python train.py --n_kv_head=4 --head_dim=64 --vocab_size=32000 --norm_place="pre" --qk_norm=true --attn_scale=0.167 --parallel_block=false --optimizer="muon_variant" --lr_mult_qkv=0.5 --schedule="wsd" --decay_shape="square" --batch_tokens=131072 --seq_len=256 --dataset="wikipedia_en"
Each number is 128 + 24 x the weight over its row's rms, rounded and kept within 0 to 255. Layers, rows and columns count from 0. Numbers have three digits each. The size before them is the row's rms in percent of the matrix's.

# down: layer 5 MLP down (transposed), 1024x256, rms 0.084, rows 236-288, columns 0-127
# up: layer 5 MLP up, 1024x256, rms 0.331, rows 237-288, columns 0-127
down236 104:159144140126105108154155128086175066116126123125152117121096117127135140108170106109137122107151110119169156123134147173153165114112127103135129145104158150103149138112090173150126111138107108133112113066143121072131152113151088140124103138136170143184148146150106099120068140130135134093100128106113114151119116161154131130110136124113080107149163095179106125126155083141182106117143
up237 098:113136094103129105139100130165125126118146170135173159144122124139078146144119125169112079130132154145119103099100138161112150148107123127143087128136127136092132136121133143148113148117102103112116107133113161134158101142123094098103116146087135134143119130090139127105144136167125154136068140107090115126165107125098098142150123126137103138096133149159073173165176156146100127168154
down237 093:076144123134142105119130117101110177111155098144106107112151081134120107107137158149126166142068089084148087140127159134152123139192120129140164137114140117146117096115148091116146122144136154143145136126105160140125137139122130103096143156121131082124133141151136113149124105147126112113093119148106121142091088169113159165112160120157124092168138118092181080158129061145140104117105
up238 083:143078154122119158143142133147107104128131112104133090149119135101157113127083118107151136112139148129139152165119115126105108163117124115107122172163109127122126101136172088109102143131100133153140114156113150147150156153169130120086173139091114104130143158109106132115117132155175119140161151135116085126135105093103095047148122136184122123145123109125126094141113116109100116132144
down238 086:159142150151114111111105120142123158177167131117107144123085148112157108134144121141141103140137150111133150131090177111085098077154124178099125121133126143118135102138102111126135136111118160113122097116119119148124111145139133092141131146144178101135119092063128155129094163083142111120133132108113186139137152122145152132146140129116085185146134147087122118145155177154104115151092
up239 099:143144127138102116127113121186133119109182136125132113147127134159172125129136145112143175176152147113088081109139144090104128106138158183129146146111133116119112154145134103136142102148134139108136131133117085080095095117118159140118120067147113122145116159147131154134128097123137124133133110105108137099095151111154121106103124123155140119125101103128113182107143126142127163135159
down239 090:177141086139120140109109106079108147123133125152149130165158139116175133150123106142103116112100111111144101143130140124114104109083118110126087093108140079149124174125151153143176078125091108138107113164087153143178129137142157122125146118132139152119167186094136090103172113173159095108078117125158121131079141048109117124147151137131122129122152139119128148110110127156124112120088
up240 102:136171090105138140142144095101100089092125121099135167136142123133115107118075108109162117118152138119105132149113141087149125156134124123106141149161149116126097082106094155146072112130165104126124127136109135139134135125133164107090110111068146148123114166127192120196128155121138093176119160120147136096155109138106114121160117144164101148121146162139107155148128089140142129121082
down240 105:171169094156136116143104120130140172146104120096127137135166099125165121129101154134127088143122111121130145118146152095162115110142141140106116154160163131120134132159101129150118139118063104133099133146141164160130145108093142140127176132122101126154167110148135187139134118130125106138088122115160125112094146092134117161107108140144130140174169115130101115113101141122099166117163
up241 100:140116141155152111114076128142120115145096094087158132166115150109101082161167085141186112117121135146127057165146094090153121156160119109131102105137143121167125088112128136135144163137103125128127151160144141123131094115146204133090126156127117137119076182125143135134118118111144112089113143119111116152111131154106096135141150163131158124118129110145099164145110121156119137102157
down241 095:123130126134117136067110148144147128103151130155145071162161125135141116068086116106064142142119138110153163169100176123119105103113132143113126133158119084130125171119119120173104119107085157168130103107094094168162120132119127111115085120087154139148140112109162116106112119101127157129126095107133119131122165093140110159133111133109117132190139124095129120148122176137120103152096
up242 094:129110103130141156133146116146138157117164159116154118150113124087183129136074112127130119131105088133115139132122136169162190165145130107130097159140111124144113139136141126111148124158126133133149097121162073159165113123147132174175133166115122090140129075151116112149135086131114153124141153135082137123151174176102170160141079142131174121149142122105091133090176153120115104142109
down242 087:107131168112113115123154183109135133179135142147142112129117120144116106162136140136146110120120145109126150098133099147112155135087138100140120127145107121096136116127122163124142161110155097167125079112098150104146115164110172124124103132103086106113094098130094140094113125100118131119156154124095139135127140120160107155158081110115098165148086105129133143117119140113143128151155
up243 099:160154130142057155169114113124139184120141117121143138118155086127167127101154098129140166128122145128137141188119105116146106074149109106145142135110161146151115099111109133092111078118085121088128102140146149156126067163111148149122090115143117120143134137127150136128088120099124133135153124142137127092114125131114096147150100075125092110116088162136115151170135130105152129098103
down243 096:099096158118175117144153136134146140144113096110118144108121154129109192113164067129138100116138120158139147159092136136124131099138137165100075108131101113105110102144119120148147118122069135134157144100099090128129140079140106125115138143142140146176122107128137102138089122166135111138138071134137093112157153159106123134129133116128103109123108090130133129141122104122160145154123
up244 104:094120143127097094132113118087151160136129173147120105121104146093140105065103167139134153114135135130141121098142123134201110133116145085125083147109149160167089134128162178161082122086146130105113168113125167147131131184138138132140159081104113194120090089105102127135130105165104156135147136134114135155121138106143121133120130121114174147110145085140129125135093139144143118119110
down244 104:134130145107123098120124101152093121111138146105116125142185110158133116126110112136149120171152137175110128127155107084170099099088073104130149087160189119130174143159082181138057128157146118107105107146144144166113067127132118113194137133129149121121129118114136111147148139127125117172152120126112112144150104130157153153083135113101128137129138116137085120165112157174113117091144
up245 102:141128152100142096107101131143171135092167077117126114075127140156141099106097145190107092166128115174156105101169125138148158126103114104137109116120118115135123113134128137115159157118127173134112148135083134145112088114105165136149130161120134104153150162113128152092132094153174123147144105179141112110123125111074126161141144118089122119174143131135145108080111128094084175157129
down245 092:117102093126162097099151116142173113083092131123110127136125151132114130106141171098070122130154119083157165129108132117091137145133116186118113119140097137104123157133102153083114130163116120200138114169120126108082167158140146181127128104141117144162112128128095131139127118145118107113137124138128108141124155186091178086146135098113109104115091117120135126127145079142118134092131
up246 102:084141134138168133091102124090127144091118158129163132188155152118110169142153168139149154151086125065160128146097127125133092173131149141118128136097132142097130142136142101124129136069110145111088115106146119155114132152181167125082110120119105146135153109121145120132133135137145156121135097143106127145096092119123131138156094147110127162102136130132100128166106169112161137133165
down246 103:112108137161123158116171123122125130102117057143151142108102094113164095114093129120126125110132149103085092112137138146152100160150155148162099143095133111131110140182155120145141144147135125147149094124129134135112127133099102141108150140153087184193143164134129106081096121122124124136118132104099109158116134185130155109085095133163143134139123111100139092125132131138128096158093
up247 094:122093134093139106107128152138093129158151126111085150143165115136133163158169100101127134092110109146092131126098137151169177145126105116142163109167128121133112120131157142109130177137127135113109120153125123114119142162114119140130104172137123116112108157120105102092135160152124094133147117148103167142159147138081141164078111154170119111127146134120147121141120084159114149128159
down247 092:118107124140137111164173185154141099141142135107124131106172101155127109120154146114107108108112094118122142091140138153095143146151064205118096124170134130096121116113116128113103111152121150071136120114120105121134125126125092104147145116102115088134133114159163141137102132119088159132132112113084123140148102144151130154118135111114142128112101105160142123151137139083149142157103
up248 097:135116169111127153187140096139161146160122152137131075127115116100103130129097120113166182121083146128133090119101149129154132129142090158175120180144101117172116120158136115171164137149095139126093146099137119115125133153120145169111093103141161150142093162100102101125132085117109123217107153098122118182141159116120153093093123141123119136124156062060159141114123124120137125113123
down248 094:157126112115146140095162143119136131125118138108108129194111082099144109159112134140119117113115121128130138135139163088138104136102166090166165131101155139146124121147158171104150116136153160125158101127114085141114142138143075130102137131159128078110162173118137144122113140149107168086153093135144139126177122112117100148135134114120172075181155109119063111119147149164167151134146
up249 098:121120126168150127124129137129090154114121165201158151121202150104130107148123064146122132115150155112123144110156158116154123138155143131154136043117161088123128133122115154142154131116163149113140139126140084094080158084126140151123145121139132119133143133097081138167135104130174105128150148100160131137129085130124151152122104124119142142135127160148102133103095136155162156137134
down249 092:138111160136151104117120146128090139095109146134128148128138163194117150087121137156131151106149128127169159145089128164114131140171102124140129132129135114122083109127122144115121104136144188158139155168128100088159134107139151145150156112091132166087152095099135119086093109124182098147102111111164099087134116116095163140123128115136098106133155145123132113118139154110157147111140
up250 087:160158141158151113143164118117142134129092137144137096167124149136134162114126078148094158152131136116099163133151134184147087138162118114134140099107140124136124136159152122128155126152103124103149126103164132165122120062094180131127146165152121110142188099120131111134128122122146107149133112109164099139113116103125124163124137141095150130162129116164107109145103150129150130131124
down250 088:129133161093112131152114139161109078092120113118111125148150136111156111108173156155157130104118092116101113124161110161115179117132149101113108129098126117114072144166140151137108112115151093157125104127134138125132127170138096171127077133144190147111121134121164102130183106142135141137113134097103149112150121082148122119129137137128131082126130103135141144187087108105165126133184
up251 103:138168143137107140119134096115148107089113126099123131080126161114095109145202121114129108148148148088094163087135138096156146136133127112064117105080148108147133110111153137117102166126148153074117106160152116095115140121139131135166122108098105106124144125160131126156162105156130124151132119109112123095088113140160157116161150157123123181129116133131129114138110088148132128093104
down251 099:167106141191125107137161145106105196123155117118095128099103099134135123104149167110109127115124111121171156158119131107110128119126107131136113128142112172076110129143105115162147135111178117129118147167157164155162125140192132126122053136157139138128163152126129103129167091083087091091081102138148106119147156145117113102155137137184081166154130142113144120158126137109143084139135
up252 096:133086152105136098152090141112163138149132144109161116174105156113161163128100116161164139102122130115116152156125105128146156101176120125154134156125151127128130161166124156116163111133164110138125127136122143081123104132122136083110167146175094094135099135115133111118132138122160087144132108168108127110078140186128080107159146103103092117087120134138141125132146162145146126137144
down252 095:094191091123116111104150096151124128120124153098133105134172100132128152139183106101106162181152135115141112132127095115152126073102125120116151138132126100194147141086123124139072179147116138137129101150135114173137125136116138134105085115103130135144151157140133126112125117129114154117129142131139116094102138113139093169139083098105126134125164143139119106108094111081105171166098
up253 094:148121121145111152140127087132125095136124102135127137168144081088108158157142159140128171121120147106137127155128135169166147121134131161151086113040172113109136145110136139102096084113130145088115159120132117123125135119113113103120146139141118116155113092132096113099120136159090125107121095126155155133073099160109122121145111117140109086103133117155162130069141125147152151137123
down253 083:164130142128094105114146138125089166140085127116121134123121172122126135129123104099122105112183133131121133158107107170131153138136125125097119110121159131166136145116151129117100154175135130107099126094122129143115122121082122149187127116081110167163134129134170146122141149135105083130158101115114144083118113137190127138088120115173137139136147143150129114116096101140123149123141
up254 086:087113109093114110134101163131139104117100117131100107121103144153162097126134119107142141160126154120098133160155157139141162141142154099088151137126160121142110147188109142159161149119134127167100159078133112083106140183137139107085147119136154129131113168120103127128135116125129136107149096104121122146116106097089146163115148114083137115166078117121124082133135143128130145136178
down254 093:149191152145096166124181129103131111121143125106139136097114097090111129156134125156098111157123173133086093139118136114118119127137136138121120101127114184128110102079163135086093093102144118130109126151152176123178126114112120152145132125120078154096148158146120106115141142171165127163156112130116117112118144144143130147118110133164107148126114135115184149107130132117135100132151
up255 095:125112136161118115140177139145087063155115148102146124137125142128165128135111131164116118136085143118121140114163123109115139167126135154129105104097133140112128152119137119107098086150140127131157148076104157165104120085129177128131126088147117109116129145115110123153121130109131108086111134169140129163073104140081139145129045169155081121106157133144129138106165136080127122135123
down255 094:137101145149120134115130132129185116094116092155136106142146102117133089132130148120147120135102142136101119145173154124122090131165127111120117168157100084110132103131116129128123158136108141116075129164146157118147098165109138134121140107103111160170084133096080122126131089174132162110137156137090036111125142140115113105110161095139131146173120105090109156154141150129137156162120
up256 106:102113139102171116133128143059150121124091131107125145149157117085112137158144092118090150152121121112079122109156146114122161124127135123164103134126107105109132106154104152124115086139138164133122152161099121103130095127136144095190151170126110128123105175128145120104071077132103151130089171152127152064150138136124149134138149137129114158130114132188092143103107175108066096130117
down256 109:110132117134125123131135110117143136131100084163086080116151170183140071097112180069130167141102115113135179128143107136089129120151114126093147143153135130127129075145105109114147126131117119138113100133132117138147147128096139140128145125117112166139134144120111150132121118090082137141135158133128131052147096098131145135113175099115164185185128060156123155118122156147166142109130
up257 092:162105109128102150138153131102141146143145111103157131104135150151109144111135118136139131130121139161135123170116112134146144102152101097197115105101160122096116135092131145130089162174160154094102135161132130127085119119156165116185121154160125121129135087136097130131131118143130128166125093130169169120137157196142122155142090130202164129133126123146129119134096124124097113114110
down257 096:134155125096128126118147068107157123130110112100126109133139141106120133160108150171141132154128082112098112144114158140203075147076119073102161125105128119033102141112125123140109137127125138138094125091109150131142109126162155129125144120077109175139095146148161077126127142132108117165121137101107117121118092128120137099106128124106148094084118154156146164115116141162169155105099
up258 102:062095111120143103138135161145119150108117131157102126132142141132137150146117110159101101127133175143145110102147065102114102115144122144196122092159164127165101127138116127126102154118126128118160161118127161111157131095140131149131103067098119164162159127147059126159097157161104129094166119135148156118111137145131131128105108135091107117118114160141133151111076069093145147122125
down258 099:116137080132104107142138131120158133122123104103129117145157110115130115166091103156092144111136116147109109123139157124119123104151173168114077121178144125096195150109139115165174156145155132155104089144151140176153141106102149155126130136139142124165128124142112110106150107124135111134163113098128139135102129168122179139092143170125160119102101130155110108125132114172121136081108
up259 098:127157160090126076117093137095149133182158159127112131134212121147137144126125130095162113119157120103137088103164138149142154102139105105160108108124145158177182093147098137123129157170088077137128122168177112154163139131112154129140135147107096132109107144123102113124110116150123165133148125124128142140136123171153123159123132144109135110177120128193132096111112127114154170090145
down259 096:124145114097079158158148111121158121119112119114110128120154175140121086137115048070118092133134105122124151180128122133125119123128127135150126148164121126117137113112110151108160140127120113151086136126111129084125085127088145143149105146090118080159170166168114136129125181140128121125151173136118119107106151152151101166148133130146123137128155109145147112139154122102152098159128
up260 098:123136146110099148124153121089162111112117144185146152120169136100131146156166131098163157158106119127096117146100115123123128101108107130132124075134075157123148139087142146112114138140161150148131115108105149140138184098131181142125136117138089177136122091151133129098156108149138090122133115146136168148093072157139167146126161098143116156118132091144109128138134098160081121101126
down260 097:154086143144103145095078171154096132169112117118122151136127142135129094145155147111123110091107150131149130128124112152130145135127159112099168141062118159197068124095119149100096157069090142154129094147153100147138142103136128126121121157174111096096114134107103150058162120129136079127124128118130136134123149154136090083120128144170122164131148131098127163140128128118073094143133
up261 099:134167120102122109138115157136144074088076143100153117180146121131140125155102119135143088154099098129156121131124127120161127116094088166132140128131114144121132105114137162118143152148145100108081195136124119105127100188140133135117082128103117117107103114195128115136096153097130126140124158129107160169137120164125148150155088109130128088127083111116145155131159119138121100156120
down261 095:135140074163133121125147101116153108103151158142130129111133129105116166127151079147131122189088120130177102113131106114143144120133122123125131142143120112137119110181112135130143125176111109139170164097127148075132143159107109129153116122136060123141161095147138140133165132153143131132132084107099137096128142108104133168106119163159134147121143060084143126076123154134131148098037
up262 102:132169142115150109156096132129129110132102137095169107153163112107108137111176106075144128095101133090078125122131111146111171112160108141123096150163069162110096126157124113103159129173129149113085162135108152125108142112133123108076100112121104102125080165110099137116125143186142095142117116105143128147100110084145107165165113149147140137167160139142196101097146163166120162144127
down262 114:095146121173111124136160132093116108118102121139108114100140158135148127106100168102147107097135136112118139125106137125166155107148139111100052152120107108155133125120109115112127119144140128080104142131145068179124131148156156128115101105099107121149120155093183106108097126142096148109159146117091122152147131119127077113156149134086175119105158127151105131114129109149139191111121
up263 102:150163152169125119106115120136150098113114138139176126080146061119108131137184133135096149131135094126113103123107071141121155154150107113130183127101103094113102118104122123127100138124139165121090117152135167131085118122144176131151114163119109118121147080117131144125132126146109125151137143106130135149149145115112112121191122123115158182126167160139139102093145121099142135135132
down263 095:140143144162136156126116187086162093124110076134105114132129150135130144132156110120122165148121112160161101110103125099120142108125126125161158105161121143112133160142115138129166103140126102117136126179110125124210137157110132103115109094127102104123137128148103081148155170073141146143138116144133129140122164116156159109161128140153123136125144081108148127103126149148115115103123
up264 098:098083153153114123147120122142111138150120132106154178097128113130135159127134175077137120139099138106161115121112158105117152117174133139153128147112125075111107170111157134153075071113115156098157075145114176144174135116093166133132158136081124134132087145133132130141123109141135171098136122148138170126144102147096117146072123149129128144070143181084116129125109168106122152128122
down264 101:168093123090131138117111132164133106100127131110153106149144131133172118103093150147141148128139097148143126122117115134095154127138118135088144118113094105163117140133127110120177122145133127143175127150151108137132125145104109127125141130133166117119102148156063138123137126119118122114133072125125121145104095120154106138100090153121099088156098147105151143140157136137124107134169
up265 096:152114078140109109119085166148087117128118158162144093142149151118127159137149129144122128144142092145124133140123117145119160173171121138116136125142090087134156133163136091135131142130114164124094152142120166126115096100112118106147148111104133109131100099128147109119087116121151108117133171137102127138117140121083154127101124137098126125126110119114137137094165108126169096156153
down265 095:125183136130134117103144119154136097130121122092082112140136085140132062137120075103165159092122173104110130130103141130140099098135160149136121161127144173164136147159133152125084149159164120137149131148183096102140136130113141122092149147101148115114111159109150122120133109153123154108143103152122102122132136105080082139121129123088134115150164144120149130147143128151131167132143
up266 102:111138085117113066141136103148159122110090143138120132123144130140137143132141108109124090167164104122149124122158130152123115123167135132142088131150113113162148176094126147132127129125147076140114134142105166137098178145132169148115116091127149091164097118139121093157094131097111160150160116126126152102146097085118065158128146105154149138102165103115151123095181118113137123133119
down266 099:113108113129141105095115121130158202112121128128137157119125163139166128114160149134111098170090123150127085144121122169130143144158172114112115121145109125144171127126152121116087085126156099164106095139142107153104143148120105119144120146148143147143133137068160090194132118106131144152123141125112141127139155172138107148114127132153127100091175157129134072120155142160112164115142
up267 115:111163118157128111140087135112175123098134115122095130130124079130150150128133131145149141120172118097099111148097132101125142094092088133100139145118089139139181164124147117137090150179154121124126102139117167134098130143109119110131135144130128085110138118157150136147163115121090106094121145157186107126141165153086165123140144141124167117147146111122082122119124104139122141122125
down267 121:181143140097126141133155142113149119134113177120112112096112131145149109126131094102119133110104130077140142115110079133134124131137128188119122132177114131147179136107128173136139102157163108138081165123140111141134114114126127117139105152159112147175086095114110124082132138118099092096127135113171186142096128159140116118141130109086130104071148109131101161101149107108127176111060
up268 104:111111126102160136116111182104137126140136132140084157135144125118118145152119119090117142098113126146115116135148131120106133140116114135087063155153135135154104068153111124112141123151144149119077155163147136147157134137155106129120105115127150128142157152094106161130134190094126132112145097080157103112095110156183143095105127103146108126154175159129170114118119138127105160123105
down268 100:125092136120142102113133147143122139174161135130095115129103147109137107131083168156114135112123128125172108134121155146114119155104149112169115143119100130145127124158092109114160115120121096149146117151093170090132130093161137108128163149151129121123105111107132158094143091100178154135113144098097141165145104171128172077124161141091121126160134098089160155211148118156139117141135
up269 094:114153114131098117124079145083161151157119060108137145080158113101160090158129086124145146125119093103121166135106109080113194136161134181105179144094126110118141118158123151123106127131100159091130133140148186163128103093121131102120126076129140106143126147131147086132128160148148125124076124137114141117108111144097134146114138112096127110132153141210143165105138106131159123136126
down269 089:152138141146102160151107144129118134113138141149111120123143102144141133123204090109062158141151103114133148154089078138100169177139118152121100156108143122108149128115134117158106151133118134119138143118126154102099146091121137166101106119121145151135165113137137119161126098106126103162119106080110163112146121127163122102141128120143143131128141125159091119093124129141149112094142
up270 099:128134098132116116145150118148166124143148155159121156066170158093131111136148124121116110133091110150104110119125128153108147140117122155174157183132117099119120132109164168151121072111112138115124174098139108137094106115127158126124103110131160110106096141094182112118090126117149144113115104199162138119138150142084197117097099114147121133118155098132097130139200087106113144127152
down270 098:111106138156088154092143090162141170173108122142144061087165106110131135107101154130148094134138128099164140115129142100142110137098138143088137131136115154092158110152137109139117197082121120128163113139137132160126106163119112146115099089109132131167124141144171135166112092146128129128151157165126148109125159121156132111118094154132174116125118108091131147081145119150131117163173
up271 102:141126183103125170172142138129169121136090095127156149143149109140080127102104151164123131174113155069162106162146143106135163128160152155157128158131139114115129133105124114121129104149129112116151108149159126068116103093108149160129135156094150105152103067139082129117099122095116169166113129119108101155140157124100115163165146139125106126149103128177080109149131062125133102125141
down271 101:141140144125170106129141128137085077110119110170076094132126074145114165104094116132127150109112109130135109111143137173109118125092120092112174096142124136117149149182149154105159121129118127116160124106112111139128118136169127153099145119084126142130128145114057136130107117129113117141131151120115099165197137093168122126106160100115107101133102143138089161131124146099137149152145
up272 091:140170077151126156111151140129130177127091079081113117111164119106135127156126157123125122168131128125082118153162154127171127113136127156116124151128106088150115102097131081129130119109078120110124128132208108100140107136162141119134122099115105089142170164061111126160123138113121156116140133093110141085105106118073141157115144109155134118151112118110106147120137147130116117094105
down272 093:116141129124147114090120101142134121134131105172141102152099131123125142115127105121124127088082098112165091112154128139120155125090117128146140089168167125106095102137141161153151137143113111094086114103104157163146167091126104119090109133157146140122099152123143127158133109201101122149145132123146173120108128118110105058131111107159142094128125154130155116116175108100101147155172
up273 117:125119136145128157127120142163120124127172152139111118064098135143133137117141126173146120129163102117127111140106118081166156134122130125148165143133180112161141133150174139101191131108151103150089208129127110116119134158112173103141111107131107100125129130133103124089123115158133106110117078168169114131128107116183113123091124134121123105104117168094152145165111123140127110099096
down273 111:117085125117118110161133087139124083136203142105122115103120122133155137102142098099135117117144139168141085148194131174096137128101120096139153125146110130107143099142154140144120134147152086145149142071126136099123160135121139119106121121152115109132120141131109128134100136123124104113145114183123116137135151146165118135096115140114128087072064103107146128147087089119116148142154
up274 105:131117131144145132103106115077139102140147109134140130138135131135168132113141103139132136124096146112104129087085112113116162114145136135115065126127090140154144115117138100135122089115137152129115149142098149161122119131155147149147087162115144103116112091135147157130120159138161120125150138093141118121151166086132110097125119155107151128141121169141140137098142151108140153125136
down274 103:145126139126142142146153156165128137130120096133109135111103112131121110163109108087111111096154131139137135129136176142163134075142122122147113155129143120162068127121115158096188121099127143132144102127108085156094124133141122162125107132122139159156132138173142145095133092118146127133154117131110123114152128114140088117157125122119139115128154116110140136093117121128116125081139
up275 102:112139134178120159131140124131136137118102104138156109092112126141100159137121174128148134163085154094131127131090166170161125108107109137120135131166163165131129159132133109146081106139130124168111145132128093148116123109122090139112090108150107117135105149107126130101120128142128125137155147116128140133174143136139109095174132130166094147096118160132104141155116080107173134157142
down275 111:142070180145123083170123130112170109105130119103106121148160115120129107124132105159137135120136111154081158180158121159118113154135094149142153154129106158129102126170174081084106133118118126114139120202152076110119112118161143091115139108128106136121128167152123116110112110163133146143132164152157097107144111146132104105134091163125124134146129131123109126125148104122109123116141
up276 098:145139119138124151130100104147120134135146125152149173141136128104120093139124131075141192137097082149092123094126173151112136113153120086125098131142118162139123092167131097121108110125124145147124116158141131156141138106120147164086100076115145164129075132098096089135124118191116164096129148153102106130136138118117124132133113165131156133155132130164095125163112128133147136113089
down276 096:144116169139157150090146121103107153099135136137097083139132130097153148144175123132107150152144104132111104110153115103119126125069102152110158122101154122104146134164131111125087121132136121131085158146138200076125155110143102137092108103120109148139170122124111136131159177145155127153138108171135156149127090163149153099098123114153163140125111113159149108147132087114109116107123
up277 102:127118132122106115112130103116108094140107103125133124088159125154092151167112130130146094146089155121136165120182123154115145129142108144148148140123180122120146124113126111144123123142121095123118155120149167118131134110132111125120146122094160140136086155139143106092085120118116134183145146152113145115132130165118112148168111111142105133127074117133110127125161118172118146121155
down277 109:152111132134134130106093145105059141147116107100141121118132124157150111192106173108059143111113134171096094138121098154128156091122128114129148130125130112114145135128166142112117149131153158118115133055142185152152173136121113137117156161129131183115102128144145132141128137103156166129146124122098119112172127126159126144133156125123138162096151134127126080145126121134124182144113
up278 099:080112169137136132113089149114135119088124107133112131165147124098145146109116177135111135109124137121157113122147075077178115148128129155141098101141109116092128103091102184089121105063099122147123122115137093149130096153175146125151131116171131110140125130199146120139169129166157161127126121119140143123134150127094132122141135139150090133159071151165119109113150133159157147127155
down278 092:115139138101129107162132179159131159138129156104098149138091155136156148161100106070162132090156119094155126107145121150124104167137132130141101127142163134107101133160124136108140155093137142125124143123126091118123132143087161164122167113146116163139084186097117134134127136109086120097136149139153121180097116094125150121119125134113122145103154129147095143109142139138075168142146
up279 096:111153120105168101148114105133127143164175144157148090141172128141145153083161094089164131136087128113123150076134173123077132104151123154131142137136100120106145142132138112101139106117119156134133138120164118141137123106162141120101154167125160115146145146154154126116120119121150158105119103102131084119147114095110145117083162145115130097134147097112090161158164129145109154110121
down279 103:128127136180106164133087108118127109127120133069064127089086132104123078150134130146122081112095100119118108124091140163118150146129127105158130108146127174148125135108091110174149121115153114122137126103090150123147126140136097155138133186103095114106146115133144157127118117157162105142106121164105112118141132181114155123130128117157161128139128114128131087127089142087119114147140
up280 096:166151071120126118141098127097148137119089092128091157136150114103132147125079131070120123152120128131092099126119102130142110086148096124138135166111146136118104179133118108137103121154144174131123139124118120111121118136130137117124123170099134122100128156149142102152105159151071112130145140115131137132158134126136117176168134115123158089148162152142127113150088150120125167118112
down280 090:164177147127125085099153174108144145105128112132125133151083102126122123125103145149113171134128153117162125115137107131112121172129113126146154128134152150138130101140124131149096147143085083179133123121141128132148128145132108131109136095141145110165127082102072108166132144121111120114076159114089089140146154132116115136082084124154112099149096170164110117107157130166156122159138
up281 101:109114143116099128099175116153167097166115109051135115158153109143104155143166124107090097113159131133097140124103079111117138138112138106159061166115138148127129152139138154130110153114135155099134171157134073125128151146133163087123086143151130106159126096156098132142108097163131156164092126111135143089114129125112102132163125153138139128106142106147112161145142135147132121109122
down281 108:049149106160069121123084093157123099132103131126105121165140144125118128115145123142156077091121143153180093101136137105122151149109162161080122114153180127162122171136122080065126170133158128124142137085154132142134119129148126141114109137164141094127134143098075118157096139109092122094176174119141108159110133101164131108144103144109130133146149158137120146123148116123136173107152
up282 098:107198171141125128160127080134105164105082113115144100095120146113130182118109101173087119146165101124168112112104122124167151119088128116119137107098151102155193142116151131152160118121136144107103104122088115112119135123126133147121113181081149049123127117144141117149124114124130112124186176150105105132130155147161121095154098164139090140140123125162106128123148123105151130129100
down282 092:133090144120148143122115129121130140146137145084127136106138138108160088125167143148107138121102120123114137152145141126122084126178144133172119156147105122107174059125103132096133114148132102095085134132162131135133131132139103128122110130174112167105108124112102143134150093146147144094088120184124130095120116161121110173100132104185102149138159151122122150119123136116155151106133
up283 108:106129152147131116156113136121135103105149110148143115142112119137149172102155133128155097175147122101152145110134154136146146120164107137101144125143132140119152125150097133159107151119133143138088206144112142145133173131105128114131082064095136141119109146169056141106095117111101166133161122105122174160162098111125105129099125100133134126133104151125104096137117098121120139083128
down283 111:096116110111104143121073138134069128124095138099149130143113152118106129125150097156105115117149154110104108122095154151110133132124122115107124089112110106130129117136133116121100138129146122112132154145132149128100124093145146148163106180102180109103105100128075128081105129161107105120131179114153089128160121134111116144157109167088138147169106116145124132133102108091129130111140
up284 097:110112147102137122151157132138196108159162143098184116095122135138127129125136094161122127147179122146135145065133141101123121127161139119135126146153139150131137161103155141133118134095146130141110122086120140114147171116095128096116087070148123131143119120116103160098103125133123132161126136092100122156143132103125139125139110136117113154145086174108087136112121116142119128130172
down284 094:100155129126133096105126151141085152146168107116165065158109166148168113118080107129140095105103098144169120111148144153138093112112121123156104106114117129158132158129141112161141146122070147156141097100101114160130158150127121109124093142139137122186142138156094148125096174164081127135129124102145118142104149179110099112120117129138175105073135164104125153150109129124097112135139
up285 099:106086131105124071139134139142103144129149121118059108121136164090120107139176148088111114106145153148172105104144106117115108162133118171156112174146103158181144111099108173141139131140098112084145118148134106114119139127188149131113140115123122154124101095141103137112132117130118140116108131095118123179134138147151129181124146117110175136161162089138145116106129152131119111104124
down285 100:080138144134089135119125113149136170101120154074110138137113128166135112109110104149130139139144125156101149152114113082094109112140125149121135111112148124106121129173134135155156096141155158117129135144102137155156133138141145107134129168109129136104099166066062086144121120161127137188153112085124122093147122107128101153152121137119127092201168142162118170123140112122143122166142
up286 108:107107140127111136113160097139172095123133128085155057116134113139101118156106128136155141137120121129086106078121116081137165133106102082138102161147088118141090131144154106116141176152105106115124126167137137140111132118123155139140137133142127065140150117102118110140138079151174145149165169143176134158133125120111145065155127158149161161134125169121171114132171123113146093123112
down286 104:088133127125123096117094144140108111119115088161129135147159110145091154161090110145143070103109146129138114142147126139093093173144159130116140158139164110164087164161151163113129143137140148168096142116158090157120134140161143139120104104161135117091129132129156168117118098105100146096116145139100113123144157117144084153141090103112091130142101129132089174093139143125071138100167
up287 100:107130120129149108086123133155157163124122142117179134125149123131103165164097131134115144111140116115085130124098101158124153160141136144110123175115154173127158155142111099144090110124090084114129133096110163116118103132159126164140123101104137097126096136136134130093088085135120181155149122145109139146109116121162163135153142139126095135114098116141121110117105118116141136149136
down287 104:136103101170115159149133122159098135134158123095153145107183089131095123124123149126114144137094139071106083121108122137128142164128151126115108168141134160121151070114101114138091100135156138145106128141175129144150111107136131151122118065090130128117162167106151115161094164109148133128140133129120166102109101112142128125090130129136101128132126145130141133163101104116152134122076
up288 087:124114126106105123120121112157165130082123130150114130160143088127110132129116115062139111179129135146139151144105161139123129092101104156122137160153120140179116145079160123191140147123109129116179111085119131123152163149187167111113157133153120101107109137119111079116144134094155101145131135124126129098144161070155115114137129174142149116154167114143132132180136147126148132142121
down288 080:046133133162116119090125144152102136136102131090088123112124126102070114140110115148171151126141114148145134109150121136134132137119141134130134090099113131117126139154128151104125136120124107113098150178124109095116084129101114155149138101118073109098134131131157140153111193152104145158119137121111123190126085156132166125131076101117122161098140155119141138100131083142122088157136